{"d_mlp": 448, "rope_fraction": 1.0, "init_std_down": 0.00447, "lr_head": 0.0081, "doc_mask": true, "steps": 9042, "dataset": "wikipedia_en"}
Each number is 500 + 25 x the weight over its row's rms, rounded and kept within 0 to 999. Layers, rows and columns count from 0. Numbers have three digits each. The size before them is the row's rms in percent of the matrix's.

# layer 4 MLP down, 160x448, rms 0.0622, rows 0-124, columns 336-447
097:482516521470545475514486505518515505493519532524527525528497481529477525491497455480477498518509542466453505475472506518486489492503475484553492444502478493517489525526512487505522476512447503451550518521495515536510443490476530477462454488457491491481468573509555467467480472502507515491495532447527493517528443500476522449500532504513
101:523534532501539496509491519563512500478503481486483468504531480463463471468540522509486464449469494551510528522505491495501500494457468450482504500482544481473546480444478498512502490540501545521506522497463488524503451499485482436436484523510479546524493470530458522489477493497498522467510462478503521489523487540478487525506487465476
094:491500495476469486450523520507485485496524472499520557520507551498504492504487485479511493475489442490493524498467551508503514506550478483518501484500533470526496510463497537503458474453465523502480484505496507518538524441492489501493508485496521516506514512510517502514528518517479506492528500506476500496493495472516506500483474498482
092:498474507522460479470445471485491513500481502510465501516531462502457496456541508496484523506541520520514501506523514524516522501531494480497496525486498460463545503513479463500495487494526542467455543491479529515475522460502491549493509489486467543478553515530526460510480417490562450515479495470527514504497528460484493514511543504494
104:519531484524456467499535471486517540502496493524481482494508557508502464514502494485474528469473512512502520481450532514511481521494480475485544514509519515503486488521498550514500523466564470525506462462450450508501494521495485528524534474525505520491452477466490476445525523511482506478483495492485473503498506483511493476520476499526
105:514497513516504472516516525501489520496468513521538548504497497518481448500510523587518479502495491494492534470517509481486497495522482483498470478515521481494493536490504496516482516522482491473528462531495485460492488471485479483464520489459514502515492471553505509460471534531483508506474515531480488491510529519542491467484500474486
110:515521479498500548493503514527545500480500482513482477514476522471492493541516532556490480492508494499525528532476554487477443476506516535512493536483465484515496490551497487484486544459531487475500541507493470555477523483510553513533503506463479478511523534523484503533471504515491499493526511482473499518469524491456500469526503522500
102:491431485556487522517458444528473537485490497481469454481466538443476550494511514482469501558498493543528500502538467525517501504499549476482541518504487500447526500484534482481531525535482517496528505495486509481492535525521489474474557510531458488508523457491497468547538509516463484554545523495528498487467513549443474489498518491489
100:535433508535447489519532497521529512498502548468453505504532389546512511452470514479548512499511519503523491498528476494507486504496480497505509469493516491500494479492528511526467486508484478520492461523502513507511486497476463528501542497482474495513525587471540518534525504475514549491440475496534486508452476475502491483471478541495
113:494481450526534508484501502469478487502505482501489513533467541506558517497520456472482521462513529506495486504504490474537501498462491556487498540439491539535531522471487496480493474535531475516505480435523510519489486567459506522531475494516503540526495469497550581497518505475537525473493499478464500514492472499511528529480435472498
095:509536502527448512472514490475543493482477536519502510488504522540483496500503550480526513518480521507516498492503451503492498443499546514480508541493492470475480476492514504518529496473505460466496502508491503465520522507514533557496521492429527488478483509528525485534536550443491508533447515459476494528459507534540467493545493515524
098:479496515518506460513530522509497532514469521505518485522498524510502491510540492529471544541500531478516472516545487478449472507552468497491529468475491517468486506467504495514522450513538498481475473505469495516499481458483495503573510513518499498469472522508499507531495514511481518468490491463492501491478546492493519530542515486545
089:448513538549481503428451512526478464511478487500517490493518506511469503533468488491473482464483525496505499481455504515522502520535504485523444447493531497520520473464464513472503485508503554520513486502501464495499484501462486483484542512451508541511479519511511464443463488461523472509495533483503514556499511542484457463498512501512
109:499558520471533472496466479500492505502490482519527503517514501524466450526493507536521492501498522474515456556467492511483465486461466513487525480526497515498476485518502475522509473505482525493504531560494479496506468596499516472499544492512472481486510486478494501487511511556512504480455501518511426485477489480513480508519505474493
092:496494482473490497500520506506514496499500487454489521499486498529508503490509471522503467492486504462526520490518498463501512478507486463511488437481495508489468521495505461495508502498489464489503525494492483506495483539485503496500484485483499494512494500476513487532511545534520484447464472504552490469490490475511534526474476501476
093:494499497534525508515515523439518460506528518548536481500511515480508516549507465496500501503476482490485497519479524531527470428514497470536470473500473503507527501491497567530491525477461484513482489501511500482488492552486494484517501486495496491515492485491497491523521521479503471529503507459533450474510463447494505476521522442487
100:525481525485483489511478481498541491525534486466479508515525499536493502460532503472487518502533471458515519506482461487488449491511508486507490460518530506466496495501455519445530467477476488472539506521497486496485476515457487479511501531484504490543504481515523530508457530499540524487494504488508488500513494506534472522531552514501
099:519535501505498531538510465520489495470519515495529486503524511504532482468446493476471521512540491491534443494469520526497474518519480479488525539528517549456474502491476486505464492473456470421505479495516490456544400502506468511512474486492477488520451561555501512507555472514485501492452458504500513519472519489495517483516490523497
097:467486474481537488488514489493526533522510494472575436440457477499511523498537522476490491485493484513480514537501523495488458509500531490519528495461491505489541505511506487456452523488516519494464488499503515497500502505459490521598569536448497520491524440494490455468479531460536507471505481474511517469474478491479538507501470506466
095:491492456510511514492519459475445486530538498515502468492500482548522512451536495510471511508504497486505454492479466519495485526501541476492477456502511497531484481494470511519491498488501502487524500461489501509481470542494513455477522500423502502522509471483546506476497566496495478507492495516508508501488509479544463492567497544448
096:467511499456537477537492526500490507532496515488507515499469504530467496513527563542525489500542476456497504492497496470563517455477458512554507475517492515500453517532479494515520509500472532512515478512498522491513501504509510455499506490518501468503505485487543481465511532519469454474511520527493453501479490517507493521481505438482
102:504507490471497496483509507475507510526481547486515538488527490501492547524495488538526529511574494489500474539469464465495511501473487528504531467503460531509521470501534519497536495488516501486507499488504500443530450511477532548520481527518508489529520461474498532487513504497479497482459493465539511488494479516497524488523517468521
096:434538514472488512505509506521476487508520504533551505521541531484475524529513522518467496498506482496479516494474473471470485500514457510506508525502491505486530536503481488497489505469512482498541527491463507491528522550491501482560453508519479502495504545511482528476496508479502472513498483520500519537461493542506518470447476519501
103:501528488500482527500512526482543505523520501495473510565529480475516496473531516516549497473503509523518495503498497496541549459455491482508499554470467521467514512505508510502510537486516514498479514460561502513529535500534458457495486490505507499513519479503522486527506484490531517542534502472490529530526527482515495492486512545500
102:540466453502505488522477538480521500499490522488494520495494540512502538530523495460534485486493532483474527503509494493495460506534490493499529491429522473480487517491452491521507499463503472491571515480482531486468531478466457521445419511503501534498535533518487531519461466500522512503524480504493490498471505499468508535489485505490
093:461490522536462507515534495493513506500550533493525503477491503506516479548475471487530527516469507481522526511486482516516506514496492514530489499548457524505479490505525482492513470523518494555512469447540497455506505473521507503547502472483505486516467527498451508521578463541442498512497483439515481495500535556527496477506475496525
113:497513492530526487500501501471473516479492543498493519522492516513497498477485493506490499482555516502479475484510466540541495467533531496488507522526507494504532496500504517497528500473477461486540480470514478456489510466477504534499498484494495517491528536539505489515527563512444508507556492459479551517492494510503497533489568489489
091:531529492483505514547496462476464500513473504482503503514509478528535491533516538483534467494510514509468503464550499470480474520484494502489521517505483533530501498529522485490514483511530490512480471477513501494496520506526477471484524479500465449524520467510527503472493488487481550522489532507512518516498465482470512518463511495470
097:548506492510561468507525506534497477494527523508514506511466493523503491513539471534551482493495455523551512499528513483484485541497472520491462513502556470497492539531504512516496462477522497503481492490471492480438483526505537455503497504461525491515482494526469485473508485493514493501481503443513431509487484496506506489535482496470
093:486407511500489492466498494515533493514500497495458470514499515502538503529548474536474501543522509477483495510490521460479436479532536519523494489508460500486535505518470528508485532453511525514511497463537489495510504493515481537451471499482516457506503544506497504500479569528475599499487492478505484488490489516501498491495523506533
091:504478526463514516511493485500476512471496486503516516523442513501498522456542509472441519486514484527543470505505505508498526482505494478489463507499485525479463483486509514493485443476528510535473490503483526542513496505508491516457523491538516495500529516483504503525458506458491494513511498503511535524462510545497497499517482490498
108:486458464520480495485499533502521536490518538483496501492508517507543509526462528514511512499538481467462487533481486502460504482511496486454518462480498509503513525530496491505485511427510514493518503492519496477527508488524529508519477502497543517490490488525539485447445513474508514518466516486530490498475451511490535477511475468530
093:502489531500506534492497473468492511492473537546487512483498480477490490483441484444478515548515527471450506455508484563462511454535514456494476502441508475484490482495534497483453519516472529510458512493509489525520485495509521477511534517546491480478504456516532463533478473548483436540493509516518570445532532525481514490506500513552
101:509538466512466496530492510552546490438536488471515485503514491513516513481498491526514487501473488485513497485491480488451491455514452508502540509495496503478507481492529523497492506478522492478506513546481499557545528514467512516430542510510459488504492537499513508557528495451548509462553502501499506488445482532491499520509513547518
099:533529483488506494488512513483536458491502503465468508473477422516487491480466507470471540481497489518505459522494523502493534525519515480508503470525515493498495486444492513511478534436499498537476519504504506540524488493507511493530555501563474504496518508449523461550509462494490522499485471524473493498493479506537518462517522514524
095:479449514468501470530541533523510495507490498479502521485511460517482484549488546468529467474491470533506505529497489473501549461531472505505562467491473517500493482528498462494525479499504511458476474517479549508491499555497516524531502539493479499483502475494497511525468510501526438516487496516503490520508537505474516500511494527476
098:542513511517449480521495481457503486520510557466490486504515455497524481467524474475472479488499475520520525523518484522476507460542501452492492461487553504479506552460502507547511546522510521491501512546493515493507502485529501494503539496451516515508488506515518494502476477523518576534493500522497525512504462514510484481478488439501
111:519475488474496468500469533485522479487512511483507528481453624535568543486515503490520505505515497489490494527468509525509450499464519537530479526504485511491491479497457488518469498509496519455508524505536507469507504456475467524454491525465497466496488454496496487542470496476556504474516518458504478469529501468491490496534492522484
110:502519484490546526506548553506503513466482507523471526441483556510522563525475482498460533484485512500476567508516541521472508504483501501509538549495446472460529508512435495514518564539484455503503513526521487504489513450498527486490484466462545512510489452483484519502473557492503486469542491553480474493517467516463518514528476477540
106:446475505490487545495498471489525479487511470521525468480503535500475545492503541495505526497528487519527484524498540519555476485478507501542505529471486500507495510491509525486521506474511491497501512496483472501555502503476551497537478555488492468517476502522490488479534512474492491519482509525483527510500439523493501491488537475552
092:476489488535495488497483523537460482520512491505512486521509498491487509501458488440479502503476469475526520488506543506452510532551456534495502516549521500505456468525521506500494477451509505511586483511503493556485484487467480475490455499495498526503495540507514490503472475546496489502485526500500507498481491498488478500486515514490
102:526484487466475520441508512454447504496484498444499511525498471494518504504451489555499504493483534519536532504513464503518492481489522507464480542498487503520470475500512477529486473466530522516442481482484513491507522492546487492525508468497519497529480500481502469466518497475506468527475482520550474524488473512533505521527506422504
111:466549501484452513517495489549541505474493519531544482538527577478484510468530467516522509502470479488519504520474482489488478536463450487545501498516514536509493493480501532472540449585472517516496523531512469509474471554507525532490514518537487496483507504495513542472495471534447494555483491503520513494517539503520496505543498518501
096:486489475506482519472497501460497465503514480461484486469501525481526460524502517468486456510479512499474519479470515498503546483476515493480475478540489482468502512539472495518502443545480520482500499520523496521457530484480526533467539514501472561430505516487505502478448465496547464485531500480480497542481532496500518526538508517474
094:483523516477480512497473517495481467508481502507550482486509556472541487486457486482495495498534509542456531506531460497528479493473472503515500486544490512493496478462505471465481485536513471469523485489508515494483505545475571524538495477515504489494480512459522519493518531506504492485502485498499507492531472488503496525529486502532
093:509540501542545484467482469503485503527480467482500528498484511515518504481508526536502511498486480534480470510563530476486491463491544505516509510557493472509530498525556475526492532506512441459510465465511496481482503518524504508521532465517536473514496480462511518478522537497500515514486497533468517494481476450452457520490512512533
100:481462493544459451498434515506481492455485570500487478473474558467495485510461513539453484493502481493460508511544451496507486538464478464500468479468536516528522537528518557505492520507503476543530494526472515502491515514498532512494497529482457525523477484510515502495522553486537488497458478536485515512498483521491436500494490507445
103:509452561520506476525483501481552511475491477496498495492527494508520469505468481479518488462497520525471501496470510452486529514511520469493502509436578490493534493514510457510500483529498473498539493492479499504450534472508468566507517520485520484470485495532494495492495556472530514508490532510496521492489502522504488482534543517509
091:535495502508534463444538499544519506526497507482500508489480464510482456505433517464490508539494502507510526519502497493518479524527486486490484489540455454456483481483494490557527459479471497506526455524506458510480493463504485499523502465473502494500519507503511479494537473534480464483523521538468527504431556586500498489512491516500
098:527492515494497498487481495502470476559492473498532494519478496496473496480501481517502477481513495547516540528504487497507543543470532510481482508502467488453519499471458478501510499486464521483499490506516527504463452558500518486451510465508472540509493517481448476483502433518494458505506498508481498539510553472459500521500513477490
108:477467507531482484518496471455497492484513497505467517540482528496511552541532515507483477504512491477476517500520543524513466471509510496510499493535484470493483557539535453479535512524435525545481494516515474555511494458523488476439524500530495477482508487528498525506561483541477487542484507487483502485486487482504486477483508512523
097:503460489499482482475554496494488488493520493507532488479478482495515484513507523465537492486498447527503523507506493487494528516540485552460515525460511455528495501497494450494517515531503479492478519517502500495526490447493500522517546512491460493489524521496495458489536480503505504494485482528557491467506466498499546521543484501475
099:445516431524492507472467502518490505497520500503470494518509540485513518503472545499524464507466528503536529456505459515512490512483537514503512509500498550477495521496544499505475473512543496508542528499481487547504509501517525496465493489466503466521488530507490525466475442528494470485538518520487466504490505490469521523501488519542
099:508502537469514507466513511503517446486483527497493481520536495501534521446479542468494493477503472524488542513525480468487526522470493521506483511483498496530527506496474520515453514512485514471482526518528482513491479507487486518522467521520537485505534505511499538468442557488531479540540524494518521496519467500489526467462448500465
100:484474501481461518471447482518508520527520512498485532457483445501481508539530489480523514489473490508493497518522512529489480455522499507499505484547539486514482530481464490479508465520528511512468534488546495467480480490523560490497512479545498495541508531457437504468530510500535494542548485502513508513514486498511466519462456471491
096:519533503487499485495534514543492535501479522492511518467459482554514497500523484526536493524467478490515546498509570492485502491494487471484499484447467477441492501517499530528507487517508464517476473526478512493499506486498510477538518530479488485497521488536493435526502539481524480508540537515545465490487484518476510502549563504494
095:500463508523488471535495511482497460541502503535466489507480539526548457500516516485494570483468505493472513458475489520504511475497490509494493543526526492538486500451493529497522502510511518467495534466519517501490517502464477462523507463575501513533511508470561552533429478516530528504484528511486474484496498490491522483471493499509
114:484482513462471511458499517479504513489505495499544480515518467515488487522461485511485505506524531459460576467537522506486520460483488481486495537531503477504517499511443520492503524538489527491424514512502487489487479498491520475516502497491559542460509525546519460483470494488500471502513526549488493501460528482459494475482518507479
099:471471510485552550535486520524508513475495493475540479500480524496524476515501482485554515495563490534464540482501490519512489457484507472487476520494501524512493508509538535495533527481517514499506494483519516475484537503472527538453487525515516499473517485508478460451496536506493480501521519465515505541522556510532510492495515505507
097:497473498477519501501490529473492505522533466470505566462544464480508485465543512517520519520507511524506510497490518561498510501515488540498533493541499470455507511519466484509468482490515516467504510509497490513511518482479506537484464453452472518490489486516521466452477481477522545503492521487486508450548486527476502515552483506528
098:536507493511484450478511521529511452502508468478468521463471457509500511518533508477496489482500530511502491473482557476473494507531542490507517471500551494505487465502536492499487541511470465487474479495495514516492469495555497549485539489564501478509508516457506491500489483494481524473494514526498462474502498502501492488546530546494
106:500500499475516491457489525506505502464475503521506520477516512441468490498510549498490441519551497499489524503498514465508498507519485496463516493518464539455501488501498511548486471466505505520578472548486505502511491481504500532470521511533519523448536496496508492482485449493529503481522504505503497494517485482519499546499536500486
101:471481485503549521484563507487499498496503517540492514507494429494517499492510517474530515469519500517497543482507471510537475514517535523494497434475464515516529503520477488485517534556508515546507471487483509499506474508468500532514499466493513527512498520500512504483506476501521510467526508510455483529528496456505564483510499453520
117:520514480487501527466510476467498528512499491451487490441473502487495492450506503508528494479465492514540473522519531501542475536475526507496482509543486529548468507464504506523480504515535509499501497510482471463518506505484541499524530460483479512501502498488497496500468486475492546527499511532464524531500498513531539499456493490499
099:548501495484463538543505500514508511523486476502495522551529477493502490474516547486492504503473541517533516504494478508475478502478521489507462515506469498463490498464514477487496474477487486520524496511510503515501516470529512475470511467537494466494481467476488503481451459512461501493517503469492529489506531490542548526482518502496
095:447468502459552495479493492570501488503453500567464461482510537509480492482491483492443537511494541478451522499484461548528520515551493466487477517538516476511494518500485535512502536462515504534440496483503484507476490436541508512516484532477523486474493519524499477496505510509521509501554478545484473489496504460528494502478521480516
102:509515512499503456499481469535511457530509512503491515480506492508506470516472514486470505489504500509452433497500530509529503497512517502493479441524511477515504494520504530532539513456511470565496485491513535505498500497474540492530486484513508478501490485503517521523464488528530524502531504494508530503524508554504557481468489538466
103:515542493514512572493526497512500477482502500542540511484529510489449497529518472489483517556507548456481487427501511519496518476534479461452488497527505507506478452476530547520525567488503501555487458476475537493523546452508497490484533484472490504479484448527491502517527442510546489526538471519522531490468551529496522479507556539524
095:511514514492502526463504509507486509524495535501488497534495501516473493501473526523531514491457472490500487527493519493501560487453536513528488477490499496499472473539524478472536500496465510497535491499547489483488498522506519470513445525527511505491492508465484488530535528479516444523529514514496485495483505433498499561490495490523
098:494503519490541528511476488520453527483455507518538502443484504478510512471506529481486488522500506482525483476495514529535487532516529484497484521419480459501498532504486537506501475537523557488510487538482492523483500455473573536513488502500477506503478503519501486522554489487535485533477502540505502494478505505512556491511477478513
087:547495511535501506553512483473501498493496499544516489501505492461539495486470496534526522456466532493461510530480485486501477502472505570480509502488466515524506494498500507493511540515484475531496491468485513485486500532528485506493488516488514512528489499465479516526479539522550500494478488504486495524470501451567518506483517480525
110:499518515482561462524482490505523536518511515484496519488497498553487480471512501501504513488515501524538512520501531527491529543491457482506477505545519499526490479459505500488535479475518525463513503513523483511496482478502481475501535524507505542516535513478555494488499500534520463501485540519506502486507507502532499498494465442502
093:502527487514485525501458483483505528492518490505519497526510518489471469521437486524508465476434476470520432513484486496500511492499482514479519492484518529487489524498482482522519554497516495559506495515476554478512518532489516521523509537531483496501500498495511550537481493523492499486505517516510476474458484465491502515547462532490
097:483488513495559480467553522512505484534537500556466473497515464494505513454490518484538521495493503504457504515476504496543465452469482530517449498501536493523479489520468495521521502492553479492498507524480529485490499477481538460522551505547488504466506540473475473516517540483533466494512514513479491481490496528535464470510470549477
100:495479502490510524530486515517485527514513477485511507470502493490539476489461506495503489477500474480497493522502484518499500508491455491504501477489506513530467499529422462521449446536510533456522512528488512506467486522494448492501514471482472511546479524539477501493514462516503519459494517481545479492485503482469505501511503509477
098:526469470526475493507538492423458558461486508507532538516484511485498521534494501513505509529513528491471531502517480499466488464513562503461525531437447497478500491503489501480520508521513541492489501497464517494505528516506498531510482472437493471490498510518475524496508482484435534495506486472512478465484510506465467487485533472529
103:523478476565486508502474507451520503509542498477516465461497483512522531453496479474488505476497510509474506497528467468471500515489518492489524475519506492512501473557511516501500500500505475510542474503483487515519501527512511516473507498462495524487475446486545459490497493506497571494434487497475475491510485479488529485496474504491
094:514552502506501488509500495499504513533538488506468490502473531520541476512489501473502517502521513530448495450446497508558473507514478510461484515497513493503467516485528541470534511493483513480518504476539511508461488476515496486493472515543521478507490511502466503500489441499480476514482454489514521475522504520486484491502532465512
095:539522491470548492478549473521520495508544518495539498458517522469512509479481509496474475483532473512505488534487514512468511494526546535564509482540511506482462491497486481512465502542519510497504538480462524515507502466499501492499478504495523515487482506519496489479501494510488520495471512495538506472523500475500541502493499515478
100:477511472462494453489475521487492524474489497475538499478502517499479527531495500511524522524488544482502450464487519540484488453523530463491510488465530492488497525483516476464520493499505479548509474491503524495498517507453496517498493528526501437458507512484474536515470504476489492524470484505515509463528423518528506498547570506503
099:484497465515520484501484488478499536524511528478529508483488496484510506507453497545452529501531487502540505495485487515488509491507509505532469515474511505444508495472458496498474521555442546450510532507436524472470497514507524497536516499481529488485459510529501455458521482491462466534496480515479501458481493525500459521500487477488
099:483450528521526535473517457424495512471478472525489507521504555488481525548496496482508480499510513512539538484474515512496482492488494519512487511543542506506480514507535495499536463472536517555488473472492477522512557528491498482524509507491513479537503466531492490512537462494477503519468540507512499503487497516504539484480470477468
099:495549559480495498512520566495513520495442492550460468488480445512533468545500517494488506504488556459486495467518538464484509487499457474509540494533485528515462493487484499476512502467519515519473497478498505482527482483511478457530498543514550479521486466517514480493461522501511527498471495531430475469549580478523470488494504520500
100:486508497533478474560491506568494488475472505500507523511501518485478466517459465502455509521473522488522516518506483487483504534522557500550502522444519492490475495503563509472504496451457496500515512504543479503474538489475492516503522494502480506501515484478450520539467507500491522524525507517500506477478498573513483500489487529508
101:500500464510526454553515462509539469531514526517499509501447466504508485497497483502520471497487489510546472518541503480527487463474501481469487492504537497457488506494475465444468494549516449489508469463492493502473505502508430484506467499541493541528513531444459510474478466481484494481477518513477495518578534479479473552486521505521
095:528484526482486505488487489467516460529511461535504482517511503514500532504522532490548475526488490501492514509541507496464504502514481480513517531511550502478496493497469464521470523499485479470517501510513500523493499437506493481470525481489509489504510490514491488501524488505507512470495510469529515506500481488461481462509516534469
099:516530516502483493496487507544488458506468470483512527518505515474485518529484472506500522539500525480526479490519529553450481487524513469518510483489481509483510505537519497521527475444489516489487492485470483538504515462541504464448490524462499498471520505526508487491536401543503535470501506523463532490505507489468504441468494541495
099:512508544509533463497472532478520529487460468486491505529486561471458504543537538515535510476500514488475551485477501528497512526492458511479527569501510472518526513495454504508528536491448543476465509519519460500527468470486486497486533503494508499505546509489509517527529502507504491511540527483471450487534457524533526467479516503490
095:503486503548482493500499463478495485480454509488455509514506486503499522502530473519491501519512524467486516499459474493526466514474481494526546518459501499530529495526562494504476494452486516540517513452520505500529454471472489480522503456486521474497487468526500484490481503498472475536489493480482477478540475499519504478461488508524
103:510489506515539495489499487471511540491493501514469449481522535527464510540470485563525506538548511493471487511537456476524515525492514470509433508507504480484502455530519502504513474492459550473477496549524489469512480466498475496506520522461547497475505479499510535488524511503469453511499496484501470513462509490476495471533506461456
099:485461559479493487487557519451503490521484491498482458437499541468499523494506513495485547507509509476492479483510513451519486492484513504484499497527523519519490527500500483510490530487487476501492485501480509492488504459437475513545489481531497506516471477483465546559462501526509479470488482528505493480552464492504518518454506436514
101:475503528484501500464479470522505531497484492501532489509477488463463475490509465484486523548529500535536482504479488500508493493455522473548495492504480467488510488483479536470581468516480555511502514503496457486526514503536481496514502490514540471509477533474497478509550491516493456505514480478483526505504493526526461453511539503479
097:536515502502481504482548498489470506499527449482536527539511456490515520484541501527501491534526485531520492506464490495471502508551494543527503496479496490473458482491503506476506563462483453478515544494467467562505521555485527527484477508469462499499523527483517511510522534504477517486504485529473509527480483511525488490474475503517
100:481488490542512514485531503491525478557452465501482533499479449490534505476493520494526463504487483504532512537504502490560493484497470493532537506487509500493490539527476497527473500467527495487453487482518488505476518535527530481487454544460488551506496508551495517507515474460518483459496539526497502497511435528458503504496457491496
104:527557467473511503514494444481534530542508495510500471548478499493486488473491482482521467496468500530543465500504466497531532517498509507514466523495475478503453497473483488485491532491532502547454523482521463497485534511512521465509480470511500478536512507508486450480540406494476514503457487511515482516511553461497516502467482507499
107:510472503504492513455498506516494512500486525531457509454513539541534512485488543495549472516532483489493477533516467505491494450528495496496521499511494492503511471488481479465520495542523498483496487493501512493518525470492551545486469496516515483509485508468502565544451536491502536505478519492491474503508507520509502505514556489449
107:498483465538505500503473463517472566535493525446447501472514482502515474506466524524504486502533504478503465509521490489493466514504509565475537499469497507471511524465521507519478515519524494498479476439489552486479520489531471510486517503485494512488503470524510510489498464497484555473483483527467471457525453506516483527489514512470
103:510489487487497513487489573537474504493527503498486493518528531509495495540511557542511452501505473485470537419485499498475522520511514541486505499478487504521502528498510514539475514452424458457532501544515512497497488476520538486490509509511486482495520499491544523518510532540517529528466498534472504485513539502509534476499494482526
090:519474485523494540524481495520494527472501523586461519502508466509504497518526470520498484471484484505477489443517472475500521441520515520505516461501481464474485525498518501478516496484489493527467479477504529445509511471513510526481484487510553519509499553507514534499487502491505487471477502497517529496517467510500495482492497464500
095:489551509505520516520482495507501499457508472505501483512497482520495503532514506485501527500479529475496551491459526515528473539475501500519509550537469481516520468496497512494512505529491499509442484556469480470496478554488518510523542442517502487457526528492497517514514509456465505519482480506483515504471488521477528536521539480457
097:463466467501446451457469508486483484514485514491461487545505490474499490502509490485489546466468541518473464508503499513520497565484524479455508515540526549553477500470536509528454497509528495518551466497472497498480490525496550519475458488503479509519495518483498498495476502452489460519496479507464533489488537537512437525474467518505
100:525453475490478506471510543513508477501519497502520510499529540502482540490514561507505484529518536522480497506465488496490541520477500473523512498527494493491509510490493534531500483507497498505483561496498462470496470483503446500459460533504493497473531470517491519535493491486491509502504493482468504501539511523483489484519497505508
107:512525526538574494480493462533512486515488495529499516547463508512508513492488477426498502499480523505498465522494514508485522486466512507489524511529555528512522492482560507484494510521483526506442487458528525478517510534488464475475532485538517493490518457483452456528515562507481515529499507512567520508522510467462470492492519510506
097:527505481493492514497529502522512496508484447525506546505518416513513479514448501529510522514463484497512536479521514517503536511522526489483498534477470483490511473530560519511490472506536489506501551469491457513468509476476500515481460530441493485506478443540486498484434513472535534494555498531464488518494530490472486465510467504473
099:464517499491519499521509511497503510516482477483494451503535517513521494494558526525510477485493485506474481487522468514553489493463478489492518517505500476519486505470482478500520524486507547497533506536531471552475474467514512475514533505513474500527523503488499546510431490494496499535500536459500474468473529517524489435471476506450
097:483473492493537481498477509487525496443491505444509502505550466542503511560506535481549480547479463476485503488540514510508498500542484495517528508501496482487525496510537503476485498508509442463457455499491502546512502476475486505487485532527508485476490472502484528505484525504505515511478492507515480492467462480461477485493506530512
097:558529490520456497446461535513522502446448439492489475476493522514503488525494512481511459509544533518501516500463461476484431509475484533484512500495453498517522476464472508538502471465508501512465514486487479506516452506481502522497523478524504447453490467480482491492483575458522529479490504487497482522513508472483489480505504458508
101:508486517542463525430486474489558498529486523462465510530447407507481522479500470539481467504528505495499470496513484492513473525484533533524483537494463482483499497483528488490484462451503462541508515504518503510479451506567568530491549493498507527536511495510507508482541498492519495485489479543501493508535491538521501495492488551499
097:518457478449501474545534512509491531498467529517531526515464528476480525508470437483527511518497464467482485493497496528502496482506519475507492522521497535506471508479464471506488514512467500514528489516531527530531526476526473482492521502471503491475494526499481491539492495521506461453539463497482497503521486529526508516519549524471
097:453501501504509489499503519502527483516502508468516533502512487474522462465467456496483517483512490467531525470498477478437447503501495493553477512512502509503499511520486466522441418527499476506525507503449489516529499477529459495536515521451493537483498531519496536548510485518515523468523500488485494520493486524548506514517521555488
105:493505535463519479525524520487476539493536555500510486536521494492463509519439442541464547539517483511479483491486506536485524492523506500535464489488496536491515541467514489476479473550442528516534500462528504463471464519500477501529441537486518485500505505504487520515546534476508512509519489483485526493516497478498506523518532494527
102:450514550498534490555424475522504514481502493497509476493489489510482477496495490516403536484528483499528500522480480510522523507514538490502483510490535530517552473541440478468507495527509544473489508521469522471487513519490483472538485539491522529493496494478506501474519484481472490483541510474509544545488494487494507512504510496511
098:453488513486537489514505506447484501490508481499508510484515526545513497510483528513558501513518528510480471498476474491540519505500490527468458476537507499515543493530471488426514509530501505517470530511518528483469500492468454493520520462472538519490497495527502495495501532462471482454519462460500511518549515519525482504501480482437
103:476509510468485493520478529452517478481552474499513458485451510509486505440510484455454521478463471514522511520513523556531513517475478512528481465523507493520511514493466491490499546517504479490464507486500483491493499526496464509509492526547474523510501531474485484492478521473489499443513441490488520534520472531480513524511438536474
098:474534500520504470512510483493469455501508472506486455519494497507510497495481497542485498475483472502511510426487511496497517508494497455461514462557523461509506523510474509506512519477529475508506494529500501468538509488521492501472470502574558538508527475476513489472496471528478529496522529510471535506516538464492527509465494486515
096:500475512519486473531500481531445508489481550475551509469524505518525473491503497530492482517540501530506492471527460518505471461487508474451506470515496511501474496506493502500502516460466505477502487502516556454543492497495535515506515533516496488534464535496475482491508449511486489510526515467532497511542483559500506495512521511488
104:496499522444455507439500496444494495531509440477481497522488528494500513522507549526525493526524471503486475507519552460481491480479530542472478518485512506482510510581514517497520512490492498508471505479505511480516522501511457481541454515506520493499498493533465532456518500495526492543507497476476512513497509447524463491525540505505
109:501481494486476486502489517536493518471468535499482487481532469508526522484474512490489471535493532450476477487504539518487514487577535498462526483472545476504498504520465459479490468481486522468499457469531507557486535443504491562494471516481543519493526489492485468488463499529443519488504534488505481473494447479443479503506534512511
100:526541478524487508508521518481444488496501472519474493472509496492496494505487464536504456484463523499520489503486515469485534460525481508461505482474467493518482475462499498520495496446524543450508506536510496509480505473509507453455493503532466444512539531464479499526474459548453514560517486447527502486481522501506506517532503496476
093:500513492488525499528517487517555496481471515544498534502534524467469487526486492499498460498521462449472552511526534450526530480483514511474497504480561500478476486512512514537514503509488486511477502477511505493510495513497526532539519508531502482480479471506516521540458496499490492509535521536499460480484475548499486519521463490492
098:502567489547488493568456493448511507504500477467495451477497494479540528502547440502522520518482482500491533493536496486539497504449476502535452492526530509527479532490496499493492479541464460520472515492481477523487502540502481494521508503478488486493466486474498511483540543503479501483506496509496494497456510462485513525496510501549
103:479529460511550508529508492447488451500503499534484517478478482485532483482546484464485538498482478484519492527492499492527521473534496480496535483505500478549498504510454497519518469488553475536497477476531525497518509501501525519525475514468494505520490525527534517506525519449522524526513522500481500486485522514514510530513525470542
101:495476541496483505514499516521473486455519518565500440531539488495522518517488509501432493490520445496521467446502473511480491515520496489498476529508495476487535528492459487515474506539491517527479536548484491478514487499467506485493489472484470508524505495484479534465520470474525534453534432481458496520504516514478524497479501502440
104:494499520479501471464506540434486531463444471527510518546494474510492495490498471494503501474519506490506527515502529495493523532455512510510533560519497503495533498475522510447515503498487489536443469491467497492510516495495529517505466475502537517488498467479491485506503487500511505498487547518496453516501508429481493520525542476513
105:479571517504509536518485492475543484476485471501501451537481548516499469512519474520476523557549476487486494477522484518497529495495496488485486524520511493537516487493491522504473467537469520499520454515477506487509448496525513522510484475513516505437492486490450510502526521513488486508515505493545532540504491476531494514466539523453